config.toml
norm = "layernorm"
qk_norm = false
init_std_up = 0.0972
decay_shape = "linear"
doc_mask = true
train_tokens = 357500000
steps = 5456
dataset = "wikipedia_en"
Each number is 50 + 10 x the weight over the matrix's rms, rounded and kept within 0 to 99. Layers, rows and columns count from 0.

# v: layer 6 attention value, 96x96, rms 0.0677, rows 90-95, columns 0-95
# o: layer 6 attention output (transposed), 96x96, rms 0.084, rows 90-95, columns 0-95
# up: layer 6 MLP up, 384x96, rms 0.0968, rows 0-29, columns 0-95
# down: layer 6 MLP down (transposed), 384x96, rms 0.0977, rows 0-29, columns 0-95
v90:47 56 56 66 50 24 54 67 44 52 44 32 65 66 47 55 45 47 56 54 41 42 47 40 58 49 54 66 53 53 51 51 50 46 69 34 54 36 38 56 52 44 54 58 50 57 58 51 52 39 48 56 39 38 49 47 50 44 39 52 40 55 51 55 52 62 37 58 44 69 43 46 43 55 57 58 56 55 45 57 64 40 50 44 40 43 64 39 38 51 52 45 59 49 53 50
o90:59 40 45 24 50 50 40 45 51 52 51 54 40 50 42 37 42 45 45 43 53 35 54 64 57 61 51 54 45 64 55 49 44 54 47 48 45 45 62 46 51 37 47 47 38 44 51 42 44 57 39 40 55 64 62 49 60 49 73 48 50 60 54 54 50 59 61 48 57 43 46 51 54 39 30 62 48 44 48 52 43 54 53 60 56 63 58 50 58 32 52 37 54 43 51 61
v91:42 49 53 46 41 54 55 51 65 46 45 64 49 40 47 44 34 41 48 60 60 58 48 56 65 47 65 58 76 46 44 51 39 41 48 51 41 57 62 61 62 43 55 53 47 54 47 46 53 73 50 48 48 42 47 56 26 51 71 62 68 54 36 45 45 52 31 51 45 41 43 42 43 45 50 59 33 53 53 38 60 48 53 70 60 46 56 56 54 41 62 62 39 57 31 62
o91:60 47 55 53 67 50 50 46 58 46 48 41 54 48 43 52 64 52 60 54 55 52 41 47 45 61 49 41 47 54 56 43 41 52 43 46 62 30 46 28 47 44 47 40 38 48 66 52 51 35 36 44 54 29 56 34 66 67 42 48 42 42 59 56 56 52 43 41 63 57 50 55 50 43 47 46 56 38 46 69 46 49 58 51 57 34 61 50 44 63 62 52 50 48 66 55
v92:50 61 58 42 52 56 36 35 41 36 34 71 54 61 55 49 63 43 55 49 54 56 68 44 50 35 47 59 42 44 58 47 34 40 56 57 46 59 58 61 53 62 55 47 47 39 52 49 46 51 18 67 49 53 58 54 54 43 51 35 53 49 44 49 40 38 51 57 54 71 49 35 55 48 65 59 60 46 55 55 54 39 42 71 50 47 62 59 53 61 34 56 43 52 35 45
o92:40 37 66 61 55 48 51 75 50 55 53 51 44 51 48 39 56 57 41 49 38 53 35 66 52 73 56 51 43 49 47 48 58 53 48 44 50 50 30 51 58 38 48 55 53 48 58 55 61 55 64 54 59 51 49 54 48 40 42 62 45 39 60 51 59 56 42 49 48 42 53 61 52 37 51 65 33 37 44 36 37 38 63 70 42 68 32 42 50 51 55 55 78 45 60 64
v93:45 50 42 46 45 56 30 56 46 51 53 51 60 38 39 47 40 61 54 60 66 55 69 44 56 66 31 50 45 60 48 47 54 38 46 60 37 68 34 53 53 50 68 35 42 47 59 56 64 65 22 53 51 46 58 34 66 65 29 22 50 44 36 45 37 45 55 40 35 45 50 50 33 49 43 44 39 42 49 40 45 51 63 52 55 44 56 54 47 60 55 65 67 65 48 55
o93:39 61 55 46 60 40 41 54 66 65 47 56 46 41 62 48 45 46 71 41 43 52 42 44 49 58 51 59 47 30 34 41 36 41 37 59 56 54 55 43 53 27 44 57 59 49 56 55 66 48 66 49 61 36 47 48 22 56 57 55 51 39 45 49 46 44 59 65 61 51 49 38 61 38 56 69 34 42 49 61 45 46 47 62 50 46 52 74 39 49 48 56 45 49 50 47
v94:42 46 42 51 42 44 56 65 59 41 53 58 67 55 64 53 59 43 56 43 60 50 42 42 55 58 33 63 51 64 52 57 57 49 52 55 51 54 56 46 56 46 37 54 46 53 38 45 43 41 34 42 67 47 47 48 51 47 41 54 37 53 51 58 59 47 45 70 54 50 56 36 46 49 51 34 65 57 58 40 75 50 41 32 42 43 79 55 40 46 48 50 52 53 62 67
o94:65 53 77 58 40 46 48 47 40 40 55 58 39 46 34 41 55 54 35 43 34 57 41 59 57 54 65 54 45 43 58 57 58 53 64 59 47 40 55 60 53 56 48 49 45 30 61 50 49 46 58 60 41 57 67 55 42 42 54 34 60 46 59 47 39 60 55 40 51 35 49 47 41 55 43 71 55 48 42 47 29 57 55 58 49 53 43 60 60 30 44 48 53 52 42 41
v95:39 59 41 47 41 68 38 48 47 59 55 55 38 52 45 29 48 55 59 51 40 65 49 57 40 37 59 27 58 36 38 49 65 40 48 52 51 30 41 67 51 41 45 60 49 66 56 48 56 47 47 45 33 47 48 57 54 54 49 64 49 49 44 50 38 62 55 59 62 51 51 59 63 59 57 29 36 60 42 52 47 67 51 54 55 59 53 44 37 44 42 69 55 53 49 41
o95:53 43 59 51 48 44 48 47 54 55 47 50 57 49 61 54 51 48 51 53 61 34 41 44 57 54 44 58 53 51 48 54 42 50 31 51 42 69 35 47 55 70 63 45 39 37 55 62 61 64 52 63 59 46 48 47 46 59 40 40 55 42 54 42 38 46 47 46 55 52 45 51 50 35 51 51 55 51 58 60 59 48 48 56 49 29 31 54 57 41 49 70 41 59 59 50
up0:52 71 64 35 40 51 48 44 31 48 39 54 48 47 68 49 47 59 53 30 57 43 46 50 44 65 54 58 61 59 49 54 49 56 51 58 58 37 36 66 59 48 50 52 51 38 55 43 44 44 55 52 60 50 47 52 45 51 45 57 41 58 72 37 49 50 47 45 43 44 54 52 56 57 62 60 51 61 45 40 41 35 60 42 43 52 52 39 36 45 62 56 43 56 42 48
down0:37 54 44 44 52 49 55 59 53 44 39 69 59 44 43 64 33 54 64 66 61 39 57 42 51 66 42 61 60 65 51 63 64 45 62 31 56 36 53 49 69 47 49 47 45 50 48 21 51 55 43 47 43 41 47 32 49 50 54 40 64 49 56 53 60 59 27 41 50 63 68 44 53 43 61 67 55 46 61 65 46 48 61 58 65 47 41 36 52 60 46 53 56 56 48 49
up1:50 61 51 62 54 37 61 49 37 56 57 45 67 41 56 58 45 50 44 44 61 45 48 47 55 40 66 49 64 49 57 47 55 51 49 56 46 52 56 56 38 53 52 54 55 42 53 56 47 67 53 70 46 56 50 50 60 57 61 43 47 57 38 55 48 47 56 49 57 63 48 64 56 56 49 64 39 62 26 61 54 35 61 52 52 59 52 47 43 52 63 54 49 48 64 45
down1:40 58 50 44 59 35 53 62 54 37 58 45 44 51 43 46 60 54 48 46 70 55 39 56 53 47 55 47 28 52 49 52 37 41 48 65 41 44 66 53 51 48 32 41 59 60 65 60 43 52 67 52 47 59 54 67 49 42 39 53 58 50 46 61 57 47 55 55 61 45 55 47 47 32 41 38 44 52 50 44 52 58 46 47 43 47 51 65 52 53 36 33 66 39 69 36
up2:54 57 59 52 64 47 51 65 51 39 56 49 53 51 50 56 60 74 50 61 57 62 64 59 39 57 53 48 48 61 51 47 63 61 65 55 43 72 61 63 46 41 39 44 52 31 58 54 50 62 53 57 69 52 66 39 47 52 45 55 56 55 43 63 57 38 45 63 43 60 75 80 63 49 66 66 43 62 68 37 50 49 57 58 43 51 43 41 50 73 62 59 50 51 52 46
down2:65 56 43 33 40 50 46 52 36 40 55 54 53 44 46 34 44 48 52 54 42 35 37 40 42 65 55 54 41 42 57 55 44 53 44 49 53 57 68 37 43 49 43 64 51 47 59 54 44 51 50 53 61 59 40 59 59 39 39 45 53 42 57 58 39 49 50 73 64 61 39 57 38 62 38 48 42 43 51 43 56 46 64 40 73 30 53 49 44 53 44 42 48 50 60 47
up3:56 59 41 53 51 49 58 43 51 68 58 55 47 54 67 57 53 54 47 39 52 59 63 50 53 46 51 51 49 54 61 62 64 51 55 57 64 53 53 56 51 47 50 48 52 45 65 54 42 55 46 56 47 66 49 49 50 51 54 49 56 59 56 48 52 53 64 59 55 57 56 60 57 58 59 55 50 58 53 59 51 53 41 58 60 47 58 54 77 47 61 51 63 61 63 66
down3:56 48 64 47 51 47 51 56 65 52 55 48 56 47 48 48 59 59 46 53 48 36 43 54 53 62 48 57 54 50 52 54 45 53 52 55 51 57 48 56 56 59 49 53 57 58 48 56 57 44 54 47 46 39 51 47 50 52 48 53 53 38 50 52 53 47 42 41 45 50 52 52 56 48 61 49 47 52 59 51 46 57 76 40 56 57 48 47 41 49 46 52 44 51 51 39
up4:48 48 51 48 41 32 53 46 46 27 42 56 50 55 55 43 58 51 39 29 40 59 51 51 52 65 55 57 55 24 52 47 44 33 40 71 52 58 54 66 56 53 37 40 69 50 49 63 57 35 37 56 45 54 44 57 50 51 51 50 48 43 40 45 50 79 29 50 45 45 80 53 37 39 44 66 43 46 46 41 57 38 48 51 48 58 47 51 47 55 43 69 55 42 50 44
down4:59 38 51 42 53 46 61 46 55 46 40 31 52 44 32 60 32 52 61 50 65 51 46 62 35 47 55 57 44 46 50 50 51 52 55 41 44 59 59 64 65 61 57 61 48 45 55 62 46 58 51 56 48 37 41 48 53 52 53 41 36 60 31 40 47 44 39 41 53 50 46 42 48 47 44 30 60 62 45 62 63 79 26 54 60 51 58 46 67 51 58 39 32 59 39 36
up5:43 55 29 36 63 65 52 54 42 36 52 47 53 41 48 36 32 53 64 53 59 58 40 46 67 59 38 41 60 56 71 71 53 60 56 63 39 64 77 51 51 56 55 57 53 52 53 47 47 46 54 55 58 61 61 53 39 40 56 60 78 62 60 44 51 40 67 49 44 58 61 46 56 47 51 65 46 51 41 44 75 52 67 64 54 51 75 36 58 38 76 48 50 62 49 53
down5:55 50 80 41 57 29 50 39 49 48 57 58 48 64 68 47 50 60 45 43 33 39 54 45 44 41 59 56 39 48 54 54 28 33 37 60 63 48 37 39 61 55 36 54 45 45 46 59 56 52 51 67 49 40 33 44 39 59 42 48 39 36 38 63 34 50 41 54 31 54 49 69 43 35 42 42 37 41 59 36 59 61 51 56 40 52 46 62 69 38 51 63 43 35 52 62
up6:64 68 61 59 58 68 39 70 50 43 61 43 58 37 46 68 45 63 66 64 36 48 36 52 50 49 43 59 63 59 55 59 42 46 68 52 54 37 29 52 41 70 56 48 68 50 53 44 34 36 50 60 60 46 46 59 63 59 61 54 53 51 78 38 58 33 69 69 35 52 74 50 54 42 54 37 49 42 40 70 40 64 71 43 38 69 61 43 61 44 61 55 56 38 54 64
down6:25 33 71 43 33 64 37 63 33 48 32 50 43 45 49 22 45 58 49 59 49 37 42 34 44 36 42 42 70 47 42 43 49 35 54 66 63 44 51 44 61 40 54 48 49 82 50 64 19 33 49 59 40 58 27 53 39 51 51 47 60 56 40 45 44 51 61 44 38 53 47 66 62 57 61 43 50 56 62 33 53 63 71 60 48 44 54 55 53 42 42 85 57 62 40 39
up7:41 61 50 62 55 58 50 54 33 46 56 44 53 46 62 69 62 64 56 58 64 47 46 59 55 54 66 45 51 39 54 54 36 72 67 65 44 70 57 54 50 50 53 62 62 56 49 56 58 59 56 56 51 64 53 47 54 57 55 54 61 63 52 62 57 63 63 47 50 57 61 58 57 52 65 62 47 65 52 50 50 47 57 62 56 58 50 48 53 68 52 58 57 52 46 49
down7:60 43 66 38 49 56 37 48 68 56 66 67 59 56 45 37 46 49 46 37 38 45 53 56 50 45 42 67 58 65 46 60 76 43 47 38 65 44 48 57 51 63 49 32 45 43 54 51 49 46 62 60 47 57 46 57 44 37 54 41 46 41 50 46 40 44 41 52 49 59 50 54 49 51 45 54 50 40 50 47 55 50 55 52 50 58 55 57 46 43 33 49 36 52 60 56
up8:47 38 52 44 48 48 52 46 48 33 47 48 54 58 46 40 49 33 41 50 62 36 56 35 68 49 42 43 65 55 46 47 38 38 38 39 60 27 55 68 37 54 53 45 33 64 54 40 41 34 46 39 46 58 44 40 51 32 58 57 32 43 67 46 56 52 46 52 43 38 43 43 46 39 32 45 48 54 45 37 59 54 48 47 45 23 44 46 31 45 41 61 39 48 31 55
down8:65 55 42 50 51 46 54 49 44 45 54 61 42 46 59 43 66 40 50 53 30 46 52 72 59 38 65 36 40 51 54 53 55 44 45 61 45 33 46 56 57 41 35 44 39 50 61 57 58 59 47 54 55 55 50 37 42 48 45 45 46 29 57 43 54 41 60 42 56 47 44 42 66 45 44 72 67 61 69 48 48 59 61 86 46 55 46 57 40 57 29 78 42 45 61 40
up9:50 30 55 55 56 53 35 43 52 69 42 33 53 50 33 43 64 44 48 38 53 56 26 34 49 46 43 40 52 52 60 56 32 62 44 42 63 38 52 43 40 45 60 26 55 47 52 43 38 62 48 38 27 42 36 49 58 35 52 51 47 41 37 46 58 33 33 33 39 53 37 57 52 43 57 56 39 62 49 47 68 68 56 30 46 62 60 59 57 60 45 56 45 39 44 57
down9:55 57 67 55 40 45 43 55 41 55 47 63 42 59 40 72 64 52 51 36 49 70 40 50 44 36 45 42 40 47 65 60 50 47 49 54 80 45 41 66 44 61 53 33 51 46 30 50 49 50 50 42 52 40 23 60 53 38 68 46 44 64 51 42 24 34 35 36 57 59 64 45 66 52 64 35 45 40 48 38 61 47 51 46 60 43 54 58 55 40 56 42 45 62 50 56
up10:47 39 57 51 39 54 47 60 39 55 39 49 42 70 47 48 57 51 40 42 57 46 45 50 52 40 50 47 54 61 39 43 62 43 43 45 63 44 52 57 58 47 50 43 42 54 67 34 55 41 53 48 48 65 46 58 53 48 47 37 39 47 58 37 52 67 42 49 52 44 48 59 62 33 66 50 50 56 69 55 61 58 29 42 57 23 50 36 38 57 53 52 47 62 24 44
down10:50 67 60 52 36 53 50 25 43 48 49 60 46 45 57 46 44 52 66 48 55 54 56 69 43 52 48 54 58 40 38 55 45 57 54 47 58 42 63 52 52 44 56 48 47 45 64 60 51 59 47 46 74 43 52 40 42 53 51 51 47 63 46 46 41 51 52 61 48 48 23 37 53 60 45 48 48 54 51 42 39 44 63 58 48 65 44 51 33 51 48 49 45 43 55 43
up11:56 50 55 53 33 53 52 32 50 39 58 37 42 43 52 54 48 55 46 43 48 51 58 55 40 67 57 73 49 38 41 36 56 37 49 46 57 52 51 51 50 73 60 52 50 35 63 34 44 62 42 60 59 44 34 37 52 56 43 66 51 37 46 58 54 49 37 57 66 48 36 62 51 37 40 58 54 74 43 41 37 53 53 60 60 66 50 44 47 49 49 53 37 55 33 56
down11:62 49 49 39 43 31 33 40 37 38 60 52 47 54 56 49 53 47 46 56 41 41 58 39 47 51 62 52 56 43 64 58 47 51 47 38 47 67 38 44 47 41 46 55 52 62 49 36 51 35 62 62 46 40 54 48 78 49 24 54 59 42 53 48 68 55 46 57 64 48 44 47 28 52 43 48 46 37 50 52 50 55 45 54 39 45 30 55 36 48 35 58 58 47 36 45
up12:45 47 35 54 40 62 46 61 60 50 39 49 42 56 52 57 37 39 57 50 45 59 47 60 53 53 54 49 57 63 55 56 51 52 38 51 45 41 58 53 51 54 52 48 48 27 59 51 56 44 42 51 47 52 39 28 57 60 67 53 37 44 33 52 60 46 57 57 53 31 53 48 50 37 60 33 70 68 51 50 52 42 68 75 36 57 54 46 52 36 40 50 45 53 41 44
down12:48 37 46 62 53 58 56 67 45 26 42 49 61 50 60 54 71 55 48 66 53 58 36 41 64 40 66 58 51 69 45 46 51 55 44 48 62 46 46 62 54 46 60 47 48 73 54 52 44 43 44 54 45 54 68 56 45 38 46 49 44 58 67 50 44 41 44 67 47 69 43 67 55 72 36 59 39 56 40 59 51 54 37 47 55 29 59 59 57 44 48 53 62 47 35 62
up13:44 49 53 50 49 51 45 42 64 52 41 48 43 48 36 42 52 37 41 43 59 57 44 51 48 53 49 49 63 44 64 50 69 56 55 38 49 40 54 48 56 51 54 40 38 46 46 33 45 47 47 37 40 35 46 35 48 49 49 51 54 57 56 34 62 48 47 56 30 47 43 51 52 56 65 55 40 39 54 46 61 47 56 54 55 52 41 59 44 39 57 58 39 48 56 44
down13:49 54 55 57 57 64 49 46 46 45 50 46 47 45 59 52 55 48 44 48 37 45 42 50 52 35 61 54 42 37 35 53 37 60 47 51 38 62 42 53 55 63 47 48 52 46 52 50 52 54 52 48 47 51 51 49 43 47 47 53 38 54 41 49 33 48 43 56 38 42 66 51 52 41 46 41 60 64 48 37 29 59 49 32 47 53 44 45 49 60 42 45 55 49 49 49
up14:53 57 49 56 44 51 65 57 45 57 41 69 43 32 50 72 60 72 51 32 59 45 59 59 48 83 56 65 53 69 55 57 44 74 49 70 60 65 45 72 45 62 52 34 49 48 53 40 53 52 58 45 59 55 52 36 47 61 30 67 30 40 60 54 49 34 51 41 52 33 51 49 49 30 71 35 34 72 49 55 61 62 49 37 38 47 80 41 38 57 59 37 63 56 75 55
down14:57 40 40 42 41 53 48 44 58 72 41 48 83 29 55 72 57 37 62 56 61 65 40 16 64 41 70 43 43 55 55 36 50 63 67 41 66 35 65 45 35 46 45 50 56 45 45 43 60 36 61 22 53 48 50 45 57 63 47 60 68 61 51 45 50 50 50 48 55 41 53 78 58 53 46 46 67 50 51 52 33 39 53 47 32 39 49 31 51 60 54 50 42 31 42 49
up15:53 49 33 65 34 37 49 54 66 43 44 52 57 35 48 53 56 50 36 50 58 55 44 62 53 53 47 40 51 63 52 20 16 39 33 53 55 41 62 51 60 76 55 62 41 41 54 40 49 51 43 62 47 58 47 40 44 55 52 41 58 54 47 41 74 44 37 46 51 75 50 38 43 50 47 43 51 62 49 55 50 67 51 39 50 55 73 51 47 45 60 48 27 31 65 54
down15:54 33 35 48 50 44 46 56 46 32 44 68 43 56 63 22 56 43 39 64 42 53 35 54 72 69 27 49 60 60 55 46 29 55 32 36 51 61 52 48 51 59 44 55 41 52 53 43 48 52 48 30 51 55 57 48 46 41 55 47 44 39 47 64 47 56 46 52 44 53 49 38 45 62 38 38 51 53 49 48 74 47 61 26 62 46 51 59 45 71 47 58 43 57 50 64
up16:55 49 51 39 46 43 46 53 50 51 37 56 45 32 41 47 62 40 45 37 55 36 45 37 59 70 39 57 55 49 63 57 56 53 45 42 46 35 64 47 32 55 40 47 59 70 47 67 38 53 59 55 61 41 38 50 59 51 54 47 48 57 60 59 44 45 51 42 64 42 66 46 45 38 42 43 39 65 59 34 59 61 60 48 56 55 62 45 56 69 63 39 45 41 60 58
down16:40 53 47 46 68 50 53 54 38 43 55 39 40 48 44 53 52 39 57 34 51 48 33 36 63 60 61 52 32 54 56 49 58 47 51 58 39 56 55 45 49 33 54 36 35 75 51 36 52 56 64 52 49 50 54 54 40 43 43 55 42 43 41 44 43 44 67 34 55 59 37 26 32 23 54 48 54 49 46 28 62 62 51 47 39 70 37 33 55 31 62 44 66 54 70 51
up17:52 40 60 57 45 35 58 49 40 50 40 54 67 57 44 44 52 39 61 34 35 42 52 41 60 57 63 42 65 55 50 57 49 61 66 53 56 60 43 59 63 50 64 50 48 44 49 50 47 50 47 63 59 56 45 50 64 42 39 47 47 55 59 54 62 76 56 58 55 62 63 56 62 40 57 41 46 69 35 46 52 61 56 59 55 49 60 46 41 65 53 44 39 54 46 47
down17:50 54 41 46 57 42 54 50 69 50 37 39 50 36 41 48 56 63 34 39 74 74 51 59 54 52 51 59 48 47 47 44 42 49 47 48 50 63 43 54 41 47 65 34 55 53 49 47 62 27 55 39 62 50 33 54 50 78 46 51 48 52 47 57 39 38 35 55 49 55 41 53 46 40 57 49 41 42 44 46 52 46 52 43 71 62 50 28 57 55 45 43 54 61 47 53
up18:48 47 53 44 28 53 65 60 54 52 46 39 51 60 51 44 51 56 56 40 51 48 48 52 52 57 45 29 50 62 51 62 67 43 53 55 55 46 49 62 67 50 57 47 58 47 55 50 49 58 66 46 58 40 35 28 62 60 58 56 72 57 55 60 48 52 42 52 54 52 47 57 57 59 49 56 48 43 45 37 61 66 56 60 58 69 45 53 64 46 46 60 43 50 44 48
down18:46 42 41 39 44 55 49 53 42 42 39 41 35 58 46 45 36 34 57 41 69 43 41 29 53 35 61 49 50 50 53 50 49 51 53 52 63 35 42 44 56 40 57 53 42 37 54 64 55 37 73 48 56 55 42 51 35 55 47 49 63 57 63 55 58 42 51 63 46 50 33 53 60 52 53 59 49 43 43 35 57 44 53 41 48 53 50 41 55 51 63 44 46 50 43 43
up19:34 62 57 40 38 45 36 42 35 62 63 42 41 34 41 60 47 53 44 43 43 55 31 43 30 54 62 65 62 40 55 36 47 53 28 41 32 46 55 72 59 58 63 52 50 43 74 53 26 47 49 45 26 47 40 40 46 67 44 57 47 72 42 51 61 44 67 44 34 39 39 31 48 67 39 36 45 37 53 53 53 39 63 36 39 48 77 68 37 44 48 35 52 32 62 55
down19:35 60 56 49 40 26 36 36 36 68 54 64 42 61 41 43 50 64 42 57 55 57 51 57 23 56 48 63 50 36 46 68 30 54 52 35 59 56 73 52 57 63 63 66 39 55 55 51 26 43 57 60 34 64 43 51 52 50 48 45 54 64 50 47 25 51 62 64 55 38 42 41 56 70 58 53 48 49 58 34 45 65 65 04 44 47 56 71 60 66 62 38 47 32 63 45
up20:63 47 46 41 51 39 60 70 57 62 36 36 50 39 41 35 43 59 45 57 44 62 50 44 49 49 57 53 59 49 48 59 69 53 50 65 41 53 56 78 55 58 46 53 55 77 57 65 49 46 43 43 44 57 37 62 51 54 48 30 50 56 41 59 52 43 54 57 62 35 55 33 63 42 56 57 37 59 52 55 55 71 46 72 71 53 52 52 60 61 60 46 46 46 48 48
down20:54 62 59 51 50 53 45 51 30 51 48 55 52 55 75 58 52 45 62 61 52 34 46 57 59 57 54 47 59 62 32 55 54 47 39 43 45 42 40 29 55 44 55 52 51 41 49 47 46 70 55 62 41 58 49 48 47 48 33 50 46 30 60 56 50 43 25 49 58 53 58 48 50 52 53 59 34 49 54 60 48 30 58 47 34 57 43 52 37 53 59 61 46 39 46 69
up21:50 51 41 45 52 43 49 64 44 51 52 61 49 48 35 47 49 45 58 41 32 52 52 63 45 57 37 49 64 40 60 42 46 47 52 36 41 46 49 36 54 45 56 37 60 45 50 56 36 54 42 50 46 39 49 56 52 52 46 56 64 63 41 56 58 66 38 41 47 35 54 47 46 59 42 60 61 47 61 49 55 68 59 54 47 48 70 38 61 45 45 44 44 49 61 41
down21:50 47 36 43 56 38 65 44 29 40 61 51 48 44 49 50 40 43 47 44 44 36 50 49 56 36 56 56 38 40 62 56 53 50 49 50 48 48 46 57 58 50 53 64 54 49 57 39 64 53 63 39 66 42 59 52 45 44 55 51 43 45 61 61 48 63 61 50 53 47 29 61 56 51 53 56 60 51 61 65 39 48 46 57 34 42 52 54 43 44 42 53 59 55 55 39
up22:46 42 49 53 62 45 44 59 54 52 53 40 52 39 67 42 55 42 32 51 34 59 60 60 51 57 60 43 59 55 46 56 58 52 62 65 46 46 54 57 46 30 32 41 51 43 55 39 51 40 47 60 32 48 40 58 49 62 59 41 49 40 35 43 64 51 51 80 57 66 50 60 37 41 63 54 53 56 45 39 51 48 57 38 45 51 40 41 52 49 53 49 20 52 26 50
down22:51 63 35 59 47 58 50 49 77 61 51 55 51 45 44 57 26 38 53 45 55 42 44 60 48 63 60 48 48 44 45 51 41 55 52 65 61 43 47 33 46 50 36 55 34 50 46 35 64 33 52 48 47 58 32 52 32 59 60 57 71 68 44 59 64 42 58 35 43 71 42 34 39 29 62 51 44 46 42 58 49 38 49 62 42 41 31 65 39 64 59 40 50 45 71 49
up23:56 44 62 47 64 66 79 50 67 60 57 69 42 38 54 54 69 50 31 55 61 59 56 54 62 59 53 51 66 50 62 37 48 42 70 60 47 47 48 63 68 49 43 47 51 54 72 58 56 40 34 44 38 61 41 37 54 44 42 44 62 37 34 39 46 33 50 50 54 78 77 65 61 47 54 32 44 45 55 39 69 48 57 41 44 62 39 56 51 53 42 47 56 49 41 56
down23:50 33 69 42 37 47 42 47 67 75 43 41 69 50 44 27 61 47 32 62 75 63 48 52 36 57 51 50 42 51 41 46 50 54 49 47 53 49 57 41 35 45 57 67 50 34 46 34 44 60 49 49 60 57 66 44 46 39 28 66 47 50 61 48 45 48 48 63 49 55 61 60 53 53 44 50 42 35 45 59 57 57 52 33 45 58 56 52 39 49 60 39 62 78 47 57
up24:55 42 46 36 41 72 54 37 65 38 57 47 73 56 40 60 43 51 38 41 55 47 42 43 68 57 48 50 57 48 54 52 53 45 47 63 59 50 37 52 49 42 61 60 55 54 61 55 35 41 52 65 44 39 64 62 71 56 47 59 63 46 41 54 45 64 64 46 50 52 64 54 53 58 43 47 40 58 49 31 42 66 49 45 43 44 36 51 55 47 73 39 37 37 54 49
down24:49 42 34 50 56 47 46 49 54 58 51 36 35 54 51 39 45 48 57 46 34 22 66 54 45 46 48 63 40 63 60 38 47 48 51 41 55 38 40 53 55 52 43 69 42 56 59 45 48 49 39 43 68 46 38 39 44 54 56 48 40 29 70 64 49 66 47 49 55 50 54 46 39 55 46 62 66 58 61 39 59 44 60 51 47 57 44 35 63 64 57 51 72 60 57 40
up25:35 34 43 41 39 63 53 63 36 44 43 32 36 44 62 47 61 46 47 33 34 43 43 44 36 45 30 69 51 45 38 37 43 52 46 51 36 33 45 51 34 47 43 34 53 53 47 41 50 58 64 40 42 31 40 52 48 51 27 45 48 33 52 41 49 29 38 46 32 64 52 31 47 51 30 54 35 40 67 47 47 51 56 58 54 39 41 24 48 28 51 46 50 52 49 56
down25:56 52 56 47 49 28 59 49 35 65 52 60 45 58 42 52 30 59 43 63 56 35 69 35 55 60 58 51 43 45 45 49 50 39 52 65 65 55 60 51 52 49 66 45 47 49 54 64 35 55 35 50 38 55 33 54 57 46 46 50 33 56 43 57 55 38 55 47 61 36 53 56 53 57 54 25 46 40 42 30 40 45 46 41 55 60 50 61 42 64 53 43 57 53 52 34
up26:57 44 54 62 52 43 47 56 48 43 57 32 49 52 40 39 45 42 39 52 47 58 43 65 44 55 63 75 57 58 54 36 53 60 30 57 64 66 56 67 50 60 44 41 60 64 49 56 44 56 58 51 54 60 45 41 72 31 53 43 62 57 38 47 46 29 66 46 66 46 48 66 45 36 59 58 50 59 64 46 47 48 40 50 44 54 68 50 39 42 47 46 47 44 51 66
down26:75 69 35 54 61 44 59 63 35 52 43 48 63 54 56 65 45 54 41 42 48 45 45 70 51 45 49 36 55 46 53 33 51 57 69 43 72 47 49 42 48 39 53 43 48 38 41 24 64 32 42 49 55 63 49 49 30 67 42 45 48 50 37 47 28 48 54 51 46 47 38 60 48 56 54 46 58 66 47 54 28 59 42 50 57 60 65 34 46 58 69 25 62 56 64 49
up27:44 46 44 49 47 63 49 53 62 63 49 49 60 45 59 57 46 60 33 43 73 54 45 47 45 51 42 56 59 64 56 37 62 59 58 52 55 51 57 49 59 58 74 52 56 57 49 52 47 53 53 42 54 46 63 52 61 45 66 45 64 58 42 46 58 57 50 47 65 49 48 47 47 36 34 50 62 43 65 55 65 47 55 58 54 47 64 53 34 40 42 37 34 58 65 33
down27:49 38 38 53 58 65 59 55 46 57 59 53 52 31 50 47 56 37 58 38 36 45 44 76 56 45 51 56 42 48 36 52 50 51 57 55 60 49 55 53 50 60 45 46 43 50 55 59 51 30 51 54 39 57 58 61 55 65 32 37 52 46 63 69 47 58 64 51 44 50 61 46 70 66 49 46 59 41 43 59 37 56 70 50 39 52 56 55 49 57 76 55 46 39 53 62
up28:42 46 43 52 33 53 57 48 47 59 51 31 60 48 50 62 57 35 39 52 57 47 43 58 60 60 50 56 58 61 39 58 50 31 39 38 62 51 69 52 57 53 54 48 43 54 39 38 50 39 58 26 42 33 37 29 44 45 65 53 62 40 36 43 61 35 45 47 56 36 36 55 58 65 60 63 51 43 40 30 34 54 49 52 55 58 44 39 35 47 60 45 34 42 51 68
down28:49 37 65 65 61 51 59 42 48 54 56 42 47 49 50 28 56 53 49 60 68 50 50 53 56 61 36 63 45 51 31 47 50 34 53 33 54 50 61 66 33 57 46 52 52 57 38 54 66 45 50 64 58 35 51 41 64 26 43 61 39 57 63 56 30 47 52 47 37 47 60 59 42 55 47 34 53 56 65 29 44 63 53 49 45 35 71 43 41 54 66 64 59 59 60 61
up29:44 54 35 41 58 57 43 52 68 44 55 58 59 36 56 41 51 51 50 53 43 56 47 46 71 54 60 48 49 60 56 48 32 46 61 54 38 59 45 52 63 45 44 37 31 44 43 54 53 32 40 46 53 58 47 42 37 48 61 45 54 57 27 54 45 32 29 41 56 35 40 38 39 56 57 47 61 63 58 32 44 58 50 44 36 38 53 40 46 57 63 51 51 53 45 51
down29:54 57 48 50 48 41 56 63 41 60 35 34 47 47 51 65 49 53 66 48 53 36 44 43 48 31 56 41 58 54 36 52 38 37 38 43 60 46 70 28 35 53 40 49 42 45 49 48 48 42 40 41 50 51 52 62 60 57 64 40 39 55 55 71 53 45 60 42 58 33 32 50 64 50 58 52 64 62 51 47 58 64 41 50 61 39 46 45 38 56 72 51 50 41 57 46